From a checkpoint of a small transformer trained on Wikipedia: 4.43M parameters.
Each number is 128 + 24 x the weight over its row's rms, rounded and kept within 0 to 255. Layers, rows and columns count from 0. Numbers have three digits each. The size before them is the row's rms in percent of the matrix's.

# up: layer 5 MLP up, 640x160, rms 0.159, rows 544-563, columns 0-159
# down: layer 5 MLP down (transposed), 640x160, rms 0.14, rows 544-563, columns 0-159
up544 099:165147144126119123132128164145130116141113118072101147135102148128106124086092123094112113082084108122170153115129151157139104096129132174154111101142115162107129100154116089133115122143158175131150159151140153135129120190113141148128131100155125137111106170117120107203136113130154131119124104110100110108103091159127123073140128154105148127146155125132120133163087150127142128090093142117163172167123119104139107181084114106129138105121088164107110139143137103132117144121152140
down544 097:126128126122090102149151162118138138118134096126123143066079107146157117128103187153147124127134127070099134127199135151091148108136161159130148108144153122152128165090149120156095167170101107164136142140135067101139098123139159112128162155075137130131150141141148129115114119141150121114115125137110130142169115109146121140133126089151100163140097146123121098102172130132140145119129139179122099081096106100124126106148141107074130098126113082149113127114138132115123133118160118
up545 086:123136137154119167145118123112156118097109087139127148120097091104112159122129151153133116112132139172152115114098091131117134092154117129107156138114157127146083088163105129108096123136116110114179140136140188203126102081160143138145152101098147154178113160139167105102130131137125095127147135146175138084089117101098118119127102130129103163132135170116108132099143151153126103127092157148129158144102145120121132130142092149131166167113059125105106111135133143131128142116120146
down545 091:140121128152100101131111148153139104132158164142103092134100077164116114134163146080133110172088143112106151114161147164092088107157109152132148137121124098108132170097178109151162103153134134148113161135115150123115111135165148119100121139080109131114145127138112131129116105122125116085144102125082173147104136142101125143100151128121147162133147092088110131101173115138075140142143122134123093129172117142155109116129168073157118121124130070118101141144129116164141168131143142
up546 118:109083125178112138115131100158113126120142156179120124145129141153168130115103121168160099156114094135135148137114097134081115134140155108143109125135121140116155134131144073154082150116143142095138148132149132102157123124114143085145166077169199119140116132097096113159125133145135126114113094107099146104133116149135171104106144118105115164072146119126068149125133119177122152126146112124103143141100132123122136124086144111113124070127145147126182121121129131112168107159107151
down546 120:152099126135150104092129119168149153131137151095098141154138149133149166145127110110137124066151117141123073146064133129098145112140108114126141129101110159136123144106146104121215158096114103123146149115160094106112120140091162125143113171129139134113104110124133085160145123138173112108137140106178137115129137152131135137117128140131120120118112113125110167104129155165076152138177126105125153151071095102139130134099158141132101116085128104100160125123115150155147147169105142
up547 089:132159139116102134165138122152127158137123140126150135125062140128120153142131087105107113118115107128086141123112111165142103097115085167103101136114099139145134126151118096067113149155090164122138116145145154165125128118157126114125151109107151126139130153131111132097106158122162092163129127115159088106073136150100102141110137146132130125146112146122108124147152154139119138095106174121147141118142164085089095139121128082142158162139087115143114134173088083075130165146100172
down547 101:157098140118099115042121130110180145122096148144131120141093149146148136133104144128156146118156124138171100118127148124145175184135141151136147129099162144078142103145159112147102131127128138123102116143128128133103110142124114115130108153160123095139068119146123100122114146102100147140100120113151133103140142117118118108147135139196140131097075141083141186109115116135141137139171143130143115132087098112160082103127118102110124114127134127114096159164113177161110100138170134
up548 106:110140120162128110124135121123124148125128163127150101154103120119106140090122104145128134152148094167172102139178112091138127158169119120109133141090146151115116168119130109115103152117126156122138118119170154125174168103095117096108155149140115115146147150136153144087147128183093119152121140151108093133124138104158192136148173087113101122121136147113122117180128158131136157126125078134085131142142151114127118122110115054101168141116124122142155145120074087124131110148164108
down548 121:170159125124139143185112103113115114110164131129105147167148162106082160110127113139134119153161138130175176105154128102124112093117083119150138131122142154117102146120119078085114152139154170119133116129109132097139127065118132088133146161122117106116134174104115130104072123129119117135133102137131105173145138156164166133070178124152108126141120152137122135123116089159138119131161144113111150135130107137113096133133117129146166118110135168102183082113110111116126089154123117
up549 088:122123136162118132126153126117139122102146143128121139117113142134132132131056109108152108156126107097125138117147130146111107130124156092151123141144170161093112134156098144149137123133118159102181149108127115177170131140164105143134117104106137109165102199092113066129189083149146127105130171139134109132135093114100123088156085160121111131126163132149163091139143135145107122095165117127093155149117085112146156132106127135087163121163100165149102139106116135117148139104130135
down549 079:152085102144115149115076093113169140112164110146118104135147145112145079151145122105151136199087102138154097099115130112113082118130155125141135112142136165164142138120134137131122125119097177136133108098096148135117131097172136156113118122069175087097105113161132147180116136144109136131127145117131158128099145081129141156128141144119173128110137116155128169093140162147127144144109131109095146160154090113139131143119121160122153068126122161113136121152093116147141125159151124
up550 093:097138133127126140093116165114150147121081152065107137164112132113125167087122146119179171098077097139111130128154127107100116113122147152146137112141134135127126123100086107124131127111186151127119176128119167148148161141120129122121160157154144175140134146083107077114138123110132132085078093170136111125133117101143074109165098134120122132148106121134109134113161092149141099103172152110117122163105103099129168133120093133114121122144116117153155127119133107124133100173103149
down550 091:166133140126140118122120095115160162151124140110145119146139097129123160106083136148137138105149146113135112123123134092131167144139094112087150113133137146122165159129102128164107101163146167098195108104144110107114129131087127091150150150134098123105170158135114133164103131168102131102092095147128100077108161112160182121107146141137103137078118110121131129149123114149125107132113149125144156123118135144056147097129146148166116172102129131093082145108154166131120122164106099
up551 082:098124140154127134150121099127144165103108131145172126144078112137177169106122091086160144127128130111153137137140091129143129113152135139135121190140165130156114078162125142120117163169140127101114119141114133141131108109165114109150135149087119146177096116124134114117115140130090147146143204131107141120096129127171122160095093128146132133130148134154132128140140129152102119137114103108067124118113148134061080131093133125133172141097099114105119123120118135135168148107068121
down551 077:083113121117142148172118140192140130121134160113117128144110166136176096131113129133119094077143123084144146099108132115100134103092153109135074117141113112166140104143144112151114090147157140117123152137112139123115120163093103145172182144158119140128167113114109175113130104126123143134126116080101093104152184168140097109138158133151128129102110105119168117167127141144144140103141177132127087157125147083150115151095120133117084123179132104134105135118120137102114146115124129
up552 101:142142132120136136110135152183113141104117126143132133093107137169120115116061110137199138094121133123110155119147148175144104169118135163131151116114097139115125094122107141150130120116176181120116154121099159125159142127076130102160094101129166128104115152088142136150159138135080105144145138152172126090133103124121073128089158107116141102143111153122085084168138111146126127149143145117139118123114141110135133161099082119114092133133147117110117128137127120091169120130104174
down552 099:136143118120131191120122103153138163108100108102156150159106130115101132158132099185122143155148129070153122113123092167147130138103136116097162146112116102159109123140086148115117112157155158109129124141131140150093136130160113126179091161151143114117145070161132144112177135151104156156106113149170148128122108139110125122122093132144159135175100122091094177123158102125100100106162145126108141165149100105097110104120121155113086149108151134093132154137128099147109126150129116
up553 080:128108104136094135117122133155093110090150123124136146136116128159129156130072114176181149154093129106125141165134106140138095127148116142108115146135153164098125137167151142151110106146110145090162159130116151151208115115130120157128137106094158082161065160120144124167139103138135118148129102131141126144097098105112137118144123147112134141095140133137125114087179147165134132131139125155136160128144123088103106178058119120099150143129128130158121092092122129137102140113090116
down553 099:164094083156108140116074124169126122088139139119135132140108175144125122177115132125151166121114118093122127151142117121144115135114144117129134170136110206118143139121168158152082155137137124066165140067123135140143115116119139177118142109138139123152081127140132119143128108128105143155126116137154138154138089138109114117131107125142141170130162149111136096090128126181141136080125129084137115141143146095101122205134149125093149129111128109099119113120090158113116103144144136
up554 081:123136105166112138136120111178174121117139119142117130128109114086103119132090139100128079110049120083098124103111130114126150128139154131124146174181134135133113166135154111123083144174137173097155116138126075149137100136117124137078132130117102125139136153137106130106153145125130090113124130158150136100096151114097129104144132165138123158105134174131079113132132120154187143134136167117106173152133146086141115114150137113114129158130090100178111144142124144121152149099127148
down554 081:090123133124139125154103143109125118128087119099137128144107096096145156213158132133117150160132115186154150149153126113155185126139159125167141178136128134082157115125203126168098129123168097097174096154111128138133114133107164140117114140080114121139133143108111062097066144115146097141137109087109141145130142100139103117125134118126131126117104124166124110158126145146121147153137136150132092085112158099135129117104142146150123118138123099120122146128121128091129134138130133
up555 112:129153110125134145164157128164104119144106146198078167086111173157114138097080144111132096135128085125113174121125143123097087152113162123122091121160093162130109156138122142121094147115165141119181173138142104137178125151124094091153116118114108122102084144110110096144125109120141131165131138124122061095132111131120139080124137131115135112126153116161090114130149136136114138093135160118104125147134166072115099149140128121130147139138145139133118136109144130097146154155152132
down555 116:120094131122166144160124169147144091125113113132103119149147152115096156099126112134158138130155118159076116136104102147148128135129150124158177125087130142106152117142135131072146133143158109126128159124111126137127133170110074105118147172125140142109128146145120132139106114117065094158102128139157077124161126156138132127148139083116112096136122183097143154130041163129137141098138112080136145123146148133160093137093115118123168153108156120119138087136133116147109131170124108
up556 092:149108125166146143153111111132093087129120140114143142127125092131143142140085096110131137148134097113138148144180123143125113120139158136140144147120126151093141085147136182113107124141131131130114109141120145149138146141118104178123137111043139182113104097083087096115115137133146145138107098122117132129148106147161102137114127125100110125111166185111133134136147114109116140143120097094151077157137112133130175152118134106151165094145138162160150159067075148123123157172145109
down556 093:139122123102082085165126143101163135163094135135134142149095158130138148171133147137155146133133137115121099116070152118113189118128134147122092158139129125116123149150131140137107114125120125144122089153148155154112190158125140129135158147103086139108112127151159097150112150103083126106153115116142151094139109095138107129169102124165095153105098153171162103127140136042135135071132098136091115118123157129144116117116105132129098147168117104168133133090138142134139146140139102
up557 109:144111139130159108141143108138113168122095123091119117132117097122162133127104093116167178113110103109120145110146125174154096156152138089168148132128138148105133115107123065104121136153168176110164169112120135118146108125127128111156132160129122135130148152115130096134151101139115123165092139131163116153136090147157090146107140121101114135127133105144145086128122089154142102156113081105096152106146127132144063131144157131119141133147060190171123107099151141135112113097113150
down557 112:164146116190112131107123136061158161130087114151149141155128151156093162113141147160142139102148182145138151112122103102108111153166123183130145117102098124120136141141112158158151132165138108118100092118138144135089109105056149099107164116109118140127099101127114120111115138124085127129102084130134149145155114123109114140127120133126078138129080122185127143120117138134158162153106159144134129135123128117126151115122111087122131148104131129088185123125149131111121082106171132
up558 096:134146122161124115150133104132129121152104139121132192144110105096162134110097110130110118127105144125127172115114088144155112100149151125124101128120131145163173110124156129082067168110113172084145118111152176120135107113139141126128130100164158126140138133153073119122127113138139155145129097134125146128155131129132118158063127136119147157112128119121109148103130165139088124102101135118138134167157152133105094144108124148148165155132095070093130136157086168110157146130063159
down558 099:139136127107154140113127130100163113074127120091135170132134141147140105134085142123191116137128122139140118134110117109111085090128106143127101145129148140137137129083153063157178147119131125117117108134132122103112128120095116150066157120124173137146116136142159154137123145164163126110125176100098122107122143111122125140136111128154146151141103138160191160134103114188108175125121086164113131142114101107127130148171136092082078111115105124142148125128138139166115143098087138
up559 102:133150133126151165147129142119128120143136146099127171140127099113133128089120123113176180110107125156122113131124140108145093093134063145165126139161133144151133123113121122100118143124118156118172117127144112128142144111147105171118125123133129122138114147120100087097170101122137134138103108146162135082132141116108105073128061141097103116119167125146131122135140175135134119123161147091121149145128140114106104159109079138104211156108100128094122149168153118174158172148094114
down559 099:104118133110158120124122128103103126120072124107121107149117107139160120130116080143148137104143153158130158120149093120112119096101110136155086129156146133133120146129075125125133137161110172131125172129150156120132139137151100101122101143121133160118125148137155143099151123141118172137083149123110171106084121156083108123122119142067152120107154122100118103148148117127144154089170140112163107108103173179119126130138117173087154102099108106138146147135191166129139100153126072
up560 111:090139100152118142136116130115126109118124106083149107120089114115087210115119118075140154122120100168163106102137112179076115136159128085145146135115117149143136132125136116119119096125153141103128133150142124151163112185122149122137133146155120123106152151116109176128145131095154155180078137126130106122103146125145143113136137165091117131130145144168155124135110139147137144128102126103139112114122126107139146105126054083123138127114093185154138139100124109092139095129161169
down560 127:112123134155131111128115090124145111136131133118103094128093146106110141128134140134079153078146149059174158127160179095161099116116105127151132126125105144125161134175139095109094121121097130119144111140117156129126126124130168155159138116119076119138129140104088117129170123129131086120207095120152131126131132135162094120064164126158130121157139130156135157132161103101112117146126181160135094137109147123118133125128135123153094163132123145167124111113123119070122143134127171
up561 095:135046124159124151137139121147124128115121162094155129096144141120122134130106094171160159114154105118144124134188119144155119135092143080162124120142160143074117113113116156088165115140105132137176135120151111143168094123118116154145129110133163116121075150097118107148125111136123108118129106176145165143111115137158082085082117133120114157120154143103146121091125094130097123117128096156166152133115145142133089144119102138124145187135100126112135133091114161155128155138102130
down561 086:104106125126145123119136171094128113101139125148128151127117139132122133099157133175144099125120109063144135085189125091161108110124129133115105161114092139155163121174093143131119165146150112141153144141103124116116123184152133068187157130145072147149100097091152126141133131091134111115133149131112091156149119138149134132124090140158116122122123088133101127147134111107185131146118080098124167120102131119152135127142117153136142161158147134151101098078143136126115098123157102
up562 103:147106135173119149151124143099140100105129157110129150178102113098116131129136109136094139135127148119120125139163092068191099110119108129127141106101144140119112098141129121121125123186178153117123099154116174116126104084155101158128139079143149150128082181123155106098159123169140156151129152143153117132103057131116147109140097166113128112142149123163145130127106106134126142101115089140150112100128136125113113153132121136120133160090121111091093125135132141106151168187116128
down562 101:172133123142147168115123107103126171097167154141118143106107120111150128147127152161096116125120102129137125162155115165134129107105093114141089036123156136165128154084118162115101126140148150098131188128141130095131072081113132105119133062114150145114166132148129126085128132161110142161134133145148142139138136137130172144125122157128109123131133129124161111098114126173124119129149120125126119114142104128075144144106136131119135130118146110130105143078164088088150152169106103
up563 106:137081116112126113136125110111120124099161118171149133141113131091182122105109097131183146120117142132152138142149135180127080128135116114162145106155163153125115095173122115126110102075097136105152141101113116139139113134145107174154148122119142092135148129121087161110182099114142133115122091132165158134166113117111163112106110155112151146085138086157087073122156130156116122127156112154106129132121080125133141128118109118096154186140097154138137134116137125125115098171119164
down563 113:093130124129139125136110089145118097142152110079141119148141125102095118068152104138114168167134084153112148158147158182139070106111098117146127150141106167106186154132089130136100093146152168138114104127113134113140117126157109128144101141118150120138155127137114149153140135147183105132107111080128098132165142106134178133097123136073146132124117132128120126144125113112128134149121138132137130083144132087141119116124133108109151122114090170173089106142138118122162113195107109